Weights of a small GPT-style language model, trained from scratch on English Wikipedia.
Size: width 96, MLP 256 SwiGLU, vocabulary 8192.
Architecture: RMSNorm before each block, rotary positions, biases on query, key and value, tied embeddings.
Each number is 200 + 20 x the weight over its row's rms, rounded and kept within 0 to 999. Layers, rows and columns count from 0. The size before them is the row's rms in percent of the matrix's.

# layer 5 MLP down (transposed), 256x96, rms 0.171, rows 125-173, columns 0-47
093,160,192,187,201,198,226,183,209,211,182,200,175,169,217,183,208,237,251,201,221,206,239,221,184,223,199,191,188,193,208,214,174,193,241,208,217,213,223,150,219,228,198,215,206,197,200,197,211
100,170,211,202,238,223,189,232,225,196,169,220,245,201,214,221,186,182,205,205,202,189,199,200,207,207,220,211,193,185,189,198,194,206,199,188,216,160,178,191,190,197,207,238,237,222,204,209,209
090,178,210,187,177,186,250,160,200,231,200,196,199,197,209,223,198,213,208,211,201,197,181,202,200,172,195,197,198,204,212,181,194,209,172,189,176,192,197,178,224,189,191,222,192,194,205,199,190
097,207,219,223,150,201,208,207,169,187,207,213,181,197,206,231,208,170,210,191,177,173,205,215,212,219,211,207,232,185,221,206,230,199,200,182,213,198,205,234,214,182,204,214,222,171,208,235,227
122,198,195,214,217,224,225,185,209,191,188,210,215,154,182,226,158,226,185,176,195,222,232,213,203,194,152,192,220,175,224,208,226,194,202,221,241,173,184,208,189,202,192,218,186,195,215,214,195
092,201,202,210,188,202,233,210,186,206,168,226,205,183,162,202,183,189,185,195,169,183,209,195,214,212,201,166,212,176,190,199,240,182,200,199,184,201,238,212,217,236,200,186,192,186,170,205,203
096,178,180,194,201,229,234,178,213,183,217,197,189,189,208,235,213,200,214,187,185,214,209,182,207,185,251,208,227,191,214,198,239,162,235,193,230,215,212,195,192,202,217,178,157,173,236,202,186
108,179,184,165,199,183,194,222,234,190,161,211,195,201,200,233,228,183,212,206,238,232,220,184,181,201,195,200,196,188,182,244,222,217,224,203,224,187,194,182,202,171,224,177,189,204,211,189,189
082,214,208,206,213,187,188,210,238,206,161,229,176,196,200,236,178,187,172,213,210,200,208,211,184,237,215,216,231,216,178,163,224,186,157,217,234,197,201,178,188,199,211,236,199,216,219,207,179
102,205,189,183,229,209,209,187,206,194,214,201,201,213,212,195,233,188,204,229,216,198,206,193,207,199,176,155,219,175,220,188,190,250,223,220,168,199,209,250,237,184,175,175,186,216,184,195,219
113,169,202,210,226,247,228,203,239,214,212,169,221,191,230,193,223,189,187,191,206,183,210,228,189,182,211,204,210,208,194,209,185,238,215,209,201,229,205,229,218,201,223,187,194,231,164,210,239
108,184,212,200,197,210,243,226,198,214,199,211,210,204,206,177,241,233,203,203,193,248,197,205,199,206,220,195,188,189,192,197,205,220,214,211,212,189,216,186,213,198,207,226,238,208,148,185,212
094,212,187,191,187,186,198,174,201,173,203,186,191,189,243,197,190,242,184,189,216,211,214,198,175,193,191,216,213,182,221,192,198,195,218,230,184,214,215,196,207,189,257,186,177,173,202,232,236
090,208,199,210,200,206,198,173,194,201,204,222,214,205,218,204,188,192,223,224,184,216,142,213,215,194,196,164,228,217,211,200,228,206,223,225,194,201,194,150,207,223,219,208,233,176,164,198,224
102,188,212,217,222,244,207,196,195,183,179,161,176,203,188,208,234,196,219,217,203,224,179,206,228,200,163,190,205,235,208,194,199,168,227,195,197,224,203,185,225,200,209,218,186,223,223,190,201
091,213,153,190,203,182,225,183,200,189,218,168,190,169,226,238,229,214,186,237,178,188,208,202,200,193,221,217,221,176,212,213,203,221,183,206,198,201,168,195,173,169,174,202,208,183,170,222,244
105,195,214,250,231,218,191,206,195,195,213,213,178,218,210,214,187,178,215,213,216,205,166,214,164,218,215,209,187,195,179,212,193,216,195,180,233,231,199,202,173,186,224,206,170,205,199,224,194
107,219,163,171,221,201,188,208,196,230,204,194,225,206,172,187,195,217,215,207,199,206,178,191,210,198,206,214,211,201,175,167,231,213,211,195,194,208,218,216,181,232,228,224,221,211,208,164,235
100,215,205,212,225,211,219,205,229,188,231,184,218,198,228,199,214,197,189,195,217,220,214,206,207,183,154,205,170,217,216,195,214,214,211,202,194,182,194,199,168,192,200,184,190,231,213,195,160
095,174,206,142,215,176,218,188,189,219,199,206,215,212,162,198,220,217,221,194,197,184,181,197,192,197,167,195,198,224,224,177,219,201,208,203,198,200,196,197,197,185,204,218,193,205,204,181,187
098,220,203,209,211,188,236,194,180,160,208,204,194,188,220,196,218,227,204,190,201,179,198,208,187,204,184,202,233,210,184,177,155,227,221,201,200,223,192,218,212,181,191,204,228,205,177,203,192
097,195,193,173,189,204,153,215,178,242,224,200,186,224,207,216,216,194,221,208,195,183,238,219,180,181,212,205,181,234,200,225,210,210,170,185,198,201,172,154,198,177,225,208,171,193,165,195,193
092,231,196,210,197,208,154,201,176,194,234,194,194,201,197,174,194,152,181,209,165,207,149,206,193,193,213,200,219,214,224,175,211,194,212,217,225,222,208,241,197,212,174,207,199,179,225,174,190
102,220,200,243,190,204,255,206,181,209,195,221,199,200,192,203,207,198,216,167,209,171,234,196,217,231,221,222,230,180,200,196,183,168,182,217,174,208,209,203,191,192,198,222,202,181,233,208,195
103,223,195,179,241,200,196,198,203,215,206,154,214,200,218,218,173,188,197,152,197,230,150,182,176,200,191,222,197,199,179,176,179,229,181,177,163,221,224,211,184,204,187,199,209,184,204,223,205
103,190,220,219,174,197,197,224,195,234,236,212,199,190,182,196,185,181,197,180,234,215,198,187,221,177,168,213,161,213,176,176,227,181,185,178,190,182,199,201,183,152,188,187,187,148,212,194,213
095,235,186,243,177,196,158,238,192,192,182,263,180,215,207,192,208,186,158,203,183,217,212,184,195,182,239,198,208,185,233,208,201,195,226,182,206,226,192,202,204,211,217,182,176,183,216,187,238
118,196,226,183,198,207,210,192,159,169,188,206,225,198,217,220,254,203,197,237,216,230,201,217,204,199,181,185,207,174,230,232,188,207,188,199,178,183,211,239,201,204,217,180,220,187,207,171,196
097,236,192,219,164,211,219,221,232,197,176,184,190,193,196,229,198,223,181,198,215,212,190,208,197,217,235,230,222,205,230,220,209,200,177,212,219,213,194,187,226,193,178,160,181,205,201,207,184
101,233,216,195,205,218,209,212,155,227,225,194,201,193,162,223,210,230,145,238,189,166,241,216,215,217,195,198,220,206,225,218,212,184,225,177,192,174,198,196,198,184,215,200,210,206,234,206,204
106,171,246,162,197,212,193,204,228,201,175,176,216,209,186,206,174,205,202,164,177,229,185,212,206,163,160,166,218,219,200,233,196,230,192,214,192,207,214,231,223,224,227,178,210,176,197,216,225
100,224,228,208,189,182,186,189,207,224,160,238,215,175,210,198,186,187,197,187,201,203,191,227,200,221,187,195,200,209,202,142,193,138,186,158,205,213,200,217,185,213,190,190,214,179,194,223,189
105,216,248,237,227,181,167,199,221,207,173,195,157,179,203,209,174,236,193,185,209,195,202,212,212,204,223,197,201,209,212,194,169,212,200,217,216,198,196,232,193,220,202,208,198,209,189,199,192
109,197,174,217,201,208,209,220,237,185,184,160,205,192,207,196,220,225,202,198,203,195,204,193,229,225,201,195,195,218,237,218,208,189,229,217,208,159,173,162,192,224,174,194,159,179,198,181,201
094,160,204,165,184,212,206,212,191,191,198,190,241,211,222,211,261,185,219,181,227,223,207,189,222,213,212,181,189,209,208,193,196,207,204,187,214,204,203,204,213,176,219,176,198,240,209,180,186
103,159,190,174,186,179,170,209,167,220,200,174,221,209,179,192,204,202,181,225,210,210,231,211,212,163,185,171,187,201,178,195,181,183,237,175,218,204,195,190,204,195,212,238,156,180,180,219,218
098,230,212,208,202,200,211,211,209,217,211,204,226,227,175,193,176,237,199,236,213,197,197,227,196,204,210,219,186,210,172,175,220,179,209,163,211,201,201,151,198,205,193,193,234,203,208,218,159
085,208,235,210,200,180,175,234,165,202,208,216,202,173,212,208,244,188,212,226,204,189,204,178,210,195,226,186,182,216,183,144,180,213,195,176,211,191,223,159,212,196,200,220,222,223,173,181,201
110,240,204,205,215,213,172,229,203,183,194,230,182,207,223,190,229,191,201,187,179,222,160,177,223,194,221,193,202,208,198,205,178,214,188,229,216,184,188,223,193,181,203,168,213,193,201,188,201
093,229,189,228,200,213,231,176,197,184,207,205,210,206,202,214,204,224,171,162,210,187,231,192,199,182,206,201,212,194,220,178,178,184,211,217,193,212,154,179,216,191,215,176,206,190,171,234,208
101,229,208,164,228,191,196,219,175,222,197,191,204,191,208,203,188,210,167,204,167,202,164,197,220,186,220,171,169,221,201,216,233,191,212,192,164,172,190,130,220,183,201,176,182,184,196,209,212
097,218,200,184,212,192,141,192,222,198,192,210,255,191,193,205,241,208,184,199,215,202,221,206,164,202,222,197,203,167,212,227,192,198,223,171,206,188,192,163,207,212,223,209,201,218,165,206,172
096,206,219,199,222,192,227,157,201,161,205,172,194,213,188,198,188,179,185,184,190,229,201,172,241,206,221,174,194,221,202,180,219,207,209,187,211,203,197,240,181,180,201,175,220,197,215,191,183
096,214,175,183,212,216,214,213,216,213,220,241,235,257,182,192,197,204,212,220,201,199,176,208,208,226,212,176,208,198,208,191,199,213,196,242,205,186,216,182,217,228,193,192,203,223,192,181,162
104,221,191,193,229,173,199,213,224,185,205,186,186,211,227,180,228,204,210,158,186,226,221,215,213,208,180,177,189,191,193,200,200,219,231,211,234,183,212,175,226,193,206,197,211,187,219,236,208
107,219,202,191,248,198,198,200,202,204,195,172,222,180,213,190,169,212,200,221,188,204,184,193,203,162,206,204,198,223,201,202,188,157,186,208,188,230,205,231,192,191,201,198,164,203,183,208,222
096,198,209,214,155,233,219,206,191,176,180,198,188,191,173,191,184,234,224,183,229,183,247,210,202,198,203,222,197,211,250,196,172,206,184,205,168,222,197,180,208,180,221,170,184,158,212,228,183
103,188,203,206,215,212,213,228,208,245,229,206,164,186,189,204,194,209,223,244,184,186,225,209,188,200,214,203,210,228,159,208,190,210,205,190,214,241,203,194,198,179,177,230,200,214,190,207,243
098,198,214,211,186,222,145,226,193,198,233,211,212,217,206,199,192,206,212,183,227,200,235,185,208,187,225,205,233,183,187,212,191,209,161,169,212,215,185,275,209,192,205,218,182,187,198,164,207
# layer 5 MLP gate, 256x96, rms 0.194, rows 126-173, columns 0-47
103,179,186,238,187,185,261,185,191,187,199,175,191,217,185,201,191,194,187,218,192,241,205,197,222,195,233,206,213,203,226,195,192,202,208,193,204,192,185,198,208,202,208,203,222,185,198,196,208
096,197,183,214,198,197,227,216,207,207,203,213,208,168,168,244,207,200,171,204,184,174,211,209,229,202,225,201,256,163,208,191,218,215,203,219,217,199,164,211,184,191,215,211,205,218,171,205,195
095,212,186,221,200,196,206,201,205,175,167,207,165,229,207,211,206,156,203,206,216,164,221,210,222,220,237,184,193,218,183,180,181,165,184,246,201,217,217,218,223,205,206,193,171,206,167,222,217
116,191,185,217,214,216,240,136,243,193,163,233,219,174,199,221,187,204,194,215,156,217,186,235,203,201,196,196,187,183,200,205,160,160,215,196,206,202,206,213,163,193,217,206,181,203,178,197,204
093,205,229,237,219,198,211,195,179,220,235,191,188,181,199,197,205,189,168,204,191,146,201,193,194,195,193,178,218,208,186,189,193,216,213,209,186,224,218,233,196,219,207,235,162,171,176,207,177
101,189,199,186,191,196,242,201,202,235,175,194,208,203,202,218,203,171,205,200,182,184,188,187,199,204,188,176,194,236,184,205,180,178,180,188,217,194,207,204,205,204,186,195,225,177,184,192,188
099,177,227,213,201,211,219,184,186,208,208,200,213,168,196,179,174,237,222,192,194,200,182,195,189,208,222,208,214,196,246,189,181,220,184,197,170,211,171,196,213,186,178,224,208,181,215,166,217
086,185,231,177,198,181,197,193,163,198,206,159,148,202,224,202,205,186,191,233,161,224,196,204,164,196,232,212,198,208,180,187,202,194,207,205,178,218,170,196,160,193,211,221,172,168,184,198,220
094,201,218,146,186,192,199,239,187,201,215,184,234,217,249,207,233,174,231,189,195,184,212,249,196,218,209,235,220,177,181,217,174,221,202,230,165,205,190,218,218,187,207,199,172,200,208,220,205
128,211,196,191,180,180,249,179,181,183,202,234,179,154,231,248,199,209,229,188,181,213,217,152,183,216,204,191,200,187,233,200,172,192,207,230,170,203,189,221,188,208,189,230,191,199,200,182,208
102,224,185,223,150,216,225,166,199,199,223,216,221,185,198,147,182,201,174,196,159,209,194,217,184,166,228,203,216,192,212,166,202,221,184,198,181,223,195,199,197,204,180,205,214,215,232,174,194
098,185,225,195,195,209,210,202,166,174,190,201,221,215,174,186,181,181,208,203,218,197,198,221,226,220,204,221,149,200,238,206,215,221,202,179,209,208,171,219,170,195,168,205,200,184,220,198,185
090,171,166,225,160,217,198,204,241,169,190,190,194,212,249,185,193,193,200,219,212,200,180,179,194,180,230,217,219,224,232,209,181,172,169,202,226,192,196,225,206,250,197,211,200,208,168,222,214
102,187,210,221,188,204,256,167,191,211,229,199,203,195,197,211,193,220,216,179,211,191,208,188,195,230,167,189,185,170,197,223,147,169,186,199,193,194,186,200,215,190,209,206,197,175,217,184,196
095,199,182,180,205,204,216,179,217,206,194,195,215,244,214,204,179,221,204,228,200,208,218,247,209,196,176,184,161,165,223,208,218,180,203,219,197,237,185,195,213,172,164,212,164,178,199,198,219
104,185,182,166,173,193,206,173,213,208,198,202,208,129,156,232,199,215,206,176,233,198,209,200,215,196,197,201,178,204,206,168,192,166,188,204,192,191,226,206,180,202,187,222,212,199,178,178,193
101,217,235,209,230,162,202,157,190,230,196,215,201,204,200,201,191,193,195,166,216,160,212,195,209,187,191,200,156,177,216,183,185,176,203,199,171,204,175,210,209,207,232,211,172,226,212,157,186
100,204,225,185,191,184,192,193,201,186,219,202,220,202,212,196,215,192,203,151,158,207,195,175,220,183,242,180,142,190,230,200,208,213,190,221,212,208,200,183,202,181,212,195,220,240,196,242,213
100,212,187,182,207,200,218,176,190,203,156,187,211,185,204,211,186,164,173,209,168,190,226,223,232,215,214,190,201,202,218,198,178,192,208,255,207,193,178,193,200,174,199,206,183,205,193,187,169
094,202,192,200,204,212,212,196,209,168,231,191,220,190,176,193,249,207,210,198,194,203,186,184,190,196,205,195,195,227,203,188,192,215,212,186,210,221,208,209,204,185,168,220,228,176,209,211,207
099,193,195,192,185,236,267,175,179,199,216,207,202,151,225,208,199,222,206,216,178,220,201,171,199,228,214,219,199,166,175,179,190,207,212,188,161,199,199,201,179,168,211,192,227,196,211,197,212
107,197,188,241,202,212,218,218,221,209,211,188,166,224,230,203,214,216,204,223,200,218,172,169,206,211,224,189,225,183,190,190,192,155,190,215,227,181,208,230,193,212,208,234,198,173,143,218,219
108,200,210,204,182,202,237,203,191,197,224,218,188,214,228,231,175,234,212,191,184,191,205,252,191,235,198,220,220,204,190,207,197,177,161,192,187,219,184,216,158,207,178,232,161,175,170,187,187
098,180,178,174,183,193,194,149,167,187,185,178,219,206,211,202,188,207,185,181,183,198,225,198,209,227,189,217,179,144,228,207,182,197,224,188,175,167,186,200,206,207,204,189,191,206,169,172,209
099,197,206,229,179,186,212,165,225,203,208,255,202,168,225,203,169,202,231,228,192,226,187,199,189,202,207,185,192,229,218,189,162,140,200,217,180,199,173,193,209,198,228,223,189,211,222,170,191
100,227,187,200,216,183,201,174,212,175,181,207,192,200,159,160,196,183,177,192,208,175,203,199,212,186,192,173,224,210,227,194,192,183,208,181,203,195,201,205,181,180,184,225,230,210,173,193,233
118,207,185,211,224,201,192,214,221,218,204,195,190,176,176,180,113,191,194,198,186,198,183,184,187,196,221,171,188,216,205,163,224,243,194,215,212,214,206,191,184,210,191,212,193,206,207,213,228
096,184,206,158,212,216,194,162,200,207,215,221,218,232,196,265,191,226,207,197,206,179,221,242,230,188,226,246,204,161,217,196,194,179,183,222,220,217,238,192,178,185,190,201,194,197,215,184,245
096,177,147,214,228,171,159,168,237,214,191,174,226,184,226,208,181,197,215,182,210,183,181,176,210,244,172,170,201,204,203,239,173,209,217,199,198,206,196,214,184,215,216,204,193,189,194,204,222
102,233,235,192,191,212,184,172,235,213,194,185,200,233,188,185,186,193,193,177,204,225,187,194,189,174,178,198,170,181,195,210,195,158,214,244,194,215,240,214,201,173,196,202,161,203,167,213,209
096,186,221,223,164,204,202,166,216,209,189,204,194,151,209,178,192,186,193,211,198,183,206,185,212,187,190,190,192,169,209,208,188,198,221,228,194,180,176,218,193,222,228,194,233,209,176,200,223
102,232,205,193,194,202,177,199,189,173,196,196,162,144,215,185,202,206,211,145,211,191,217,216,203,210,180,198,192,201,203,228,198,186,193,199,193,228,170,189,208,188,175,199,186,221,232,183,204
099,212,222,207,197,196,229,182,183,184,208,188,188,180,221,232,210,195,190,173,158,205,206,244,181,208,160,198,145,212,194,198,189,212,184,177,198,199,177,204,151,200,212,212,178,213,206,202,179
094,238,212,185,205,222,167,205,185,191,196,192,182,192,201,233,217,203,171,187,182,190,231,203,214,204,268,175,194,178,201,169,185,211,183,220,195,217,209,218,212,224,181,167,181,229,203,239,175
098,186,215,237,167,221,228,227,195,200,214,183,190,192,197,216,199,186,223,192,166,225,215,214,194,236,222,185,232,191,168,212,199,176,183,219,168,218,186,197,199,203,168,192,210,186,191,212,187
097,198,189,236,192,202,210,203,218,213,200,220,166,193,205,190,191,234,212,242,198,193,189,221,194,191,218,180,189,197,205,187,160,208,188,217,201,176,153,196,224,192,196,198,192,235,202,167,207
096,206,234,229,198,210,217,201,190,201,182,231,221,220,200,197,209,188,225,163,206,205,209,182,238,184,190,240,242,179,219,191,185,191,204,173,182,202,210,210,189,222,153,195,214,183,184,209,212
106,190,230,236,208,196,252,191,201,203,203,195,206,200,180,195,221,226,208,214,174,189,253,222,200,216,192,206,192,201,220,187,232,212,217,207,220,225,180,220,200,229,212,210,212,224,211,194,222
103,218,213,188,199,208,185,187,179,195,209,207,181,202,189,245,193,249,195,207,224,188,210,170,235,194,200,185,212,235,242,221,188,170,188,188,184,216,158,222,199,196,224,183,210,177,181,190,194
101,222,218,217,196,220,192,223,194,205,184,144,217,199,179,195,149,180,141,210,200,221,195,218,190,190,228,174,226,204,228,180,211,231,182,164,190,197,213,208,188,200,174,220,185,148,200,195,206
098,218,207,213,166,201,214,208,223,213,164,167,176,203,233,205,186,174,209,165,178,231,220,198,224,196,194,230,164,202,219,228,219,195,199,225,205,186,185,210,178,195,181,188,197,180,217,211,194
088,210,200,225,231,212,192,218,241,232,186,201,191,187,215,178,202,214,159,215,214,192,201,221,235,158,190,207,192,164,211,200,169,191,194,187,195,168,192,199,239,228,179,175,169,196,207,205,215
088,202,191,183,197,179,204,209,194,229,196,211,221,198,218,216,165,203,213,202,221,188,186,209,186,161,206,208,199,166,186,161,216,181,217,186,193,216,178,201,236,224,192,202,182,241,228,178,217
100,218,189,229,207,199,185,220,198,183,211,189,202,196,205,214,176,240,201,176,222,178,192,208,209,173,228,192,176,166,203,159,178,197,214,177,192,208,214,219,192,205,187,216,220,193,145,228,211
106,207,204,193,221,202,207,180,192,216,247,206,208,172,208,188,201,210,210,196,210,176,195,170,190,187,224,199,197,147,176,201,197,196,231,214,164,239,193,227,183,236,195,242,200,216,197,198,189
107,236,192,179,218,223,229,169,200,207,206,233,213,202,162,190,175,198,204,172,174,204,223,180,237,178,193,209,168,209,206,177,196,188,197,202,187,206,177,191,180,188,231,208,234,201,209,189,226
100,226,203,204,210,170,192,215,209,210,213,196,205,162,184,201,214,192,174,214,214,203,197,201,175,175,224,183,196,188,201,206,192,183,190,174,148,209,177,203,158,222,209,208,222,217,210,220,178
099,201,208,218,151,210,214,191,189,197,192,211,204,208,220,214,197,164,178,163,175,211,225,221,207,211,212,179,220,217,222,195,203,212,235,216,172,210,183,218,234,182,147,244,175,167,208,186,216
# layer 5 MLP up, 256x96, rms 0.176, rows 126-173, columns 0-47
095,190,207,215,203,204,186,189,229,192,191,208,203,198,191,156,234,164,198,215,201,215,201,198,168,204,173,208,201,202,198,194,217,206,190,183,208,238,204,214,196,156,202,219,208,166,232,214,231
088,223,197,209,223,183,190,251,181,202,213,209,206,192,182,224,233,208,217,183,191,169,168,197,215,196,177,154,201,214,189,197,212,189,170,210,220,212,224,214,232,203,191,209,219,176,195,221,204
095,157,202,174,213,205,187,170,199,207,194,213,164,231,205,197,210,187,159,228,211,171,211,187,212,185,203,167,194,197,235,198,207,219,202,205,189,185,188,179,182,199,203,212,206,173,180,187,201
118,221,220,182,211,201,226,176,216,220,166,244,242,184,161,239,217,209,190,195,203,223,218,207,195,201,186,207,189,179,186,184,200,193,246,184,222,166,190,207,204,217,208,207,191,179,191,226,202
084,220,183,202,177,200,193,202,210,151,174,199,213,199,190,204,190,207,228,209,217,216,180,212,201,209,262,179,189,175,211,214,193,188,195,196,208,198,195,202,190,176,188,184,216,218,186,169,217
099,197,214,169,198,205,180,210,203,229,203,199,204,217,215,228,199,202,214,184,234,225,173,212,218,206,228,199,213,219,193,185,174,195,201,204,198,162,158,224,217,195,186,215,222,187,201,189,170
106,163,207,217,195,179,213,207,171,208,196,169,217,176,167,248,184,189,233,186,223,218,176,192,183,211,181,209,200,222,191,208,197,233,182,187,193,193,197,185,207,176,198,198,237,217,241,166,207
081,221,200,182,201,207,204,217,206,167,204,228,214,201,207,174,204,202,186,203,178,176,198,190,219,216,179,186,164,223,199,196,202,194,222,197,198,180,203,205,193,192,204,232,200,191,212,196,205
103,221,193,222,186,173,194,229,169,203,187,201,184,164,172,223,189,208,210,203,195,192,226,212,176,181,226,255,216,221,198,217,212,175,235,232,205,244,220,188,160,192,191,204,189,218,198,188,186
120,188,195,199,159,177,210,211,166,181,176,208,220,211,191,169,204,217,196,200,249,183,212,208,181,209,201,202,207,171,154,203,202,202,184,209,225,188,199,190,223,209,224,213,190,167,208,211,208
102,215,194,186,171,207,198,224,199,208,189,201,157,190,217,141,215,155,181,189,177,230,210,206,214,194,213,219,172,221,192,178,193,209,191,171,194,183,224,197,185,201,215,168,170,194,210,214,215
098,256,202,194,193,176,183,186,219,208,192,169,187,201,205,209,213,243,200,213,206,220,212,185,234,178,211,171,211,185,217,169,210,182,199,222,223,190,196,201,232,200,214,181,188,214,197,207,235
101,189,190,226,194,243,195,197,247,164,176,209,191,199,229,187,192,178,192,214,192,198,196,184,204,195,211,208,187,224,217,207,220,135,176,167,200,204,184,182,196,257,177,194,184,217,182,199,189
105,187,206,198,225,204,158,192,183,207,176,190,213,169,209,203,169,211,214,193,191,218,155,197,184,209,170,184,208,195,211,198,173,206,183,180,169,170,210,187,145,213,203,185,233,186,207,216,232
093,197,176,244,161,206,208,175,221,189,202,240,228,205,172,254,210,178,184,251,189,218,210,193,234,197,228,218,199,209,208,200,160,197,187,189,206,202,168,224,187,188,215,197,207,218,207,222,194
106,186,191,205,216,199,164,206,213,191,202,200,203,224,209,217,213,192,241,202,214,187,215,180,196,218,210,222,184,230,156,199,199,189,148,171,212,211,186,207,176,183,193,210,187,209,213,204,213
103,182,208,159,170,206,221,180,200,231,176,204,204,216,263,240,186,176,216,202,194,203,216,196,191,195,191,227,200,237,223,219,189,223,182,213,189,160,225,187,236,183,182,189,192,218,222,202,182
099,198,188,215,214,231,189,195,212,191,199,185,214,219,179,214,207,233,193,182,218,203,211,203,203,209,207,200,190,165,245,194,232,165,227,204,207,198,224,180,193,174,206,179,201,256,180,182,206
097,184,187,191,187,226,230,156,208,190,188,189,218,148,207,212,217,176,174,189,199,173,196,214,213,193,218,191,184,207,209,197,188,206,173,240,216,197,188,202,219,190,158,219,208,201,202,175,163
102,204,189,222,166,212,177,207,242,206,204,192,220,174,167,211,218,185,237,194,224,230,176,206,200,217,205,202,232,186,194,185,214,192,210,233,195,214,202,208,182,202,154,200,206,196,228,225,232
097,197,196,212,154,218,205,171,222,190,226,180,215,167,184,187,212,212,211,215,224,226,181,210,214,198,189,169,189,193,198,194,205,171,190,176,182,190,220,208,185,194,180,159,194,174,220,215,193
088,219,216,214,252,217,223,225,225,202,202,182,203,221,243,201,209,177,176,217,195,187,192,191,188,189,193,160,232,187,188,175,164,211,191,203,172,197,222,199,193,215,201,140,206,217,175,209,177
102,223,194,190,251,162,221,198,202,202,211,202,255,197,152,180,184,197,194,212,234,173,176,179,214,179,186,166,211,181,227,157,203,197,201,226,196,176,183,180,203,190,180,214,205,221,202,214,218
098,188,196,197,209,207,196,169,196,191,201,217,201,235,219,194,205,180,198,219,207,204,197,229,174,191,194,220,203,179,166,198,170,198,209,213,190,198,190,200,188,169,169,184,190,221,210,230,210
100,208,260,211,183,194,174,204,210,205,198,205,214,163,177,214,183,187,235,185,192,206,182,234,193,193,226,246,183,219,170,188,200,191,209,212,200,232,172,195,229,172,220,218,193,205,229,203,180
092,211,216,244,209,211,197,230,184,186,179,183,182,192,217,191,196,188,174,242,195,235,183,198,188,198,235,194,166,227,176,201,210,199,221,212,205,187,167,207,207,209,218,215,212,202,220,196,161
124,179,206,195,192,202,222,203,236,255,211,236,191,185,200,180,129,219,188,156,202,189,196,195,195,197,184,216,234,192,183,191,224,189,198,203,206,198,179,189,209,195,185,230,190,205,194,161,208
096,191,181,227,226,232,205,210,193,170,198,213,214,188,175,226,192,212,206,194,182,204,216,180,208,171,198,174,199,222,221,186,189,166,175,242,245,211,179,164,184,177,216,190,227,193,225,232,182
102,186,235,203,183,239,203,216,203,234,204,207,178,215,182,230,185,215,174,192,184,221,207,168,186,205,159,182,231,189,194,192,196,205,208,212,175,188,188,192,175,155,208,206,221,162,207,186,248
105,207,199,193,211,209,183,193,206,199,178,185,208,208,192,191,205,214,198,196,243,167,187,193,170,186,200,203,197,190,228,169,218,156,159,230,176,186,220,186,213,197,213,182,193,179,221,204,200
099,219,191,212,166,199,225,183,230,201,219,190,181,186,199,225,191,224,154,190,226,183,194,176,190,198,210,223,214,208,192,227,171,177,225,169,206,210,212,202,179,179,208,221,199,202,221,189,213
099,193,200,188,214,201,253,208,239,214,191,205,177,193,211,191,172,204,211,187,221,192,179,201,198,162,204,168,217,234,199,184,235,231,219,218,196,204,234,184,150,175,205,229,231,172,200,174,218
106,226,235,233,196,225,206,215,187,187,200,216,178,203,223,187,190,152,166,195,198,205,191,216,240,214,218,172,190,206,154,200,182,207,179,176,157,203,193,221,234,218,177,174,218,182,189,200,202
101,248,212,192,212,193,178,191,174,197,184,156,188,212,166,216,201,182,186,185,180,181,191,201,218,217,212,229,241,178,207,210,206,158,189,194,202,213,189,221,185,212,198,210,176,191,202,194,181
096,232,208,209,201,219,181,201,191,177,179,215,210,193,166,194,182,224,186,172,203,207,183,236,208,227,189,199,173,211,215,237,230,198,201,208,213,193,235,204,204,214,186,179,198,217,215,200,233
094,199,220,235,223,221,219,164,205,225,187,173,179,196,160,164,223,150,191,219,223,186,210,221,200,227,230,208,198,201,202,183,234,192,195,208,190,162,184,205,204,220,221,197,208,224,210,237,234
085,182,241,196,197,191,176,183,180,202,169,214,194,202,210,176,203,162,231,200,212,219,209,194,235,213,170,209,245,211,220,184,228,225,228,177,189,199,201,187,219,242,166,183,217,204,200,197,202
113,185,214,211,214,205,223,209,201,207,226,204,160,157,219,186,211,215,222,207,188,189,231,205,196,216,186,199,211,195,201,191,217,216,243,183,195,187,178,194,186,188,235,196,190,224,178,196,219
090,141,166,192,199,190,183,176,199,186,194,225,213,212,173,183,180,217,221,225,196,228,205,183,219,172,161,198,172,201,238,202,181,222,187,219,218,194,221,227,182,194,169,225,225,205,197,179,148
105,181,218,194,196,231,230,198,191,189,192,193,180,165,170,204,181,164,168,198,200,208,185,195,200,190,197,190,187,196,203,245,212,206,196,188,194,186,208,210,208,215,177,206,184,136,182,204,193
095,224,174,186,180,201,203,197,202,215,197,195,174,228,167,171,204,195,186,225,186,211,223,201,218,189,231,178,187,174,184,197,246,174,181,172,204,216,217,216,205,224,215,189,214,220,182,222,202
095,194,204,214,154,206,189,227,182,183,214,208,206,197,216,215,197,191,210,174,192,192,176,177,248,205,233,191,177,182,180,215,189,205,204,198,224,183,225,217,140,208,215,173,183,175,199,197,211
093,210,195,222,234,190,224,166,183,209,201,247,198,183,245,177,204,176,188,191,157,183,193,217,179,167,172,176,197,226,215,182,207,219,210,188,200,204,196,197,214,193,169,218,180,214,249,228,198
108,188,174,206,204,187,191,182,191,228,208,193,174,182,216,178,183,229,193,210,175,196,211,180,206,187,205,188,197,188,194,180,230,194,223,167,192,201,211,203,220,190,155,211,209,182,184,210,199
101,172,205,195,191,202,192,208,220,183,203,198,204,201,170,186,160,222,181,170,231,144,191,195,208,207,202,203,247,200,196,172,225,201,191,192,205,176,208,186,199,181,190,196,226,170,217,160,193
095,213,207,186,214,201,197,191,176,193,203,184,178,207,199,200,207,219,186,216,194,186,178,208,193,185,202,226,225,222,266,233,187,207,199,218,180,194,182,191,214,199,121,192,178,217,180,199,156
102,237,234,175,222,209,225,205,205,190,207,170,181,222,180,202,186,184,172,206,225,198,199,209,232,187,214,199,146,202,207,172,223,183,241,204,192,194,194,191,199,191,197,223,247,180,202,189,176
101,193,232,206,203,214,207,195,204,183,185,188,215,170,210,205,203,204,201,198,186,177,208,190,179,189,220,245,204,169,197,207,201,208,187,178,160,186,222,172,162,176,223,206,223,224,214,205,247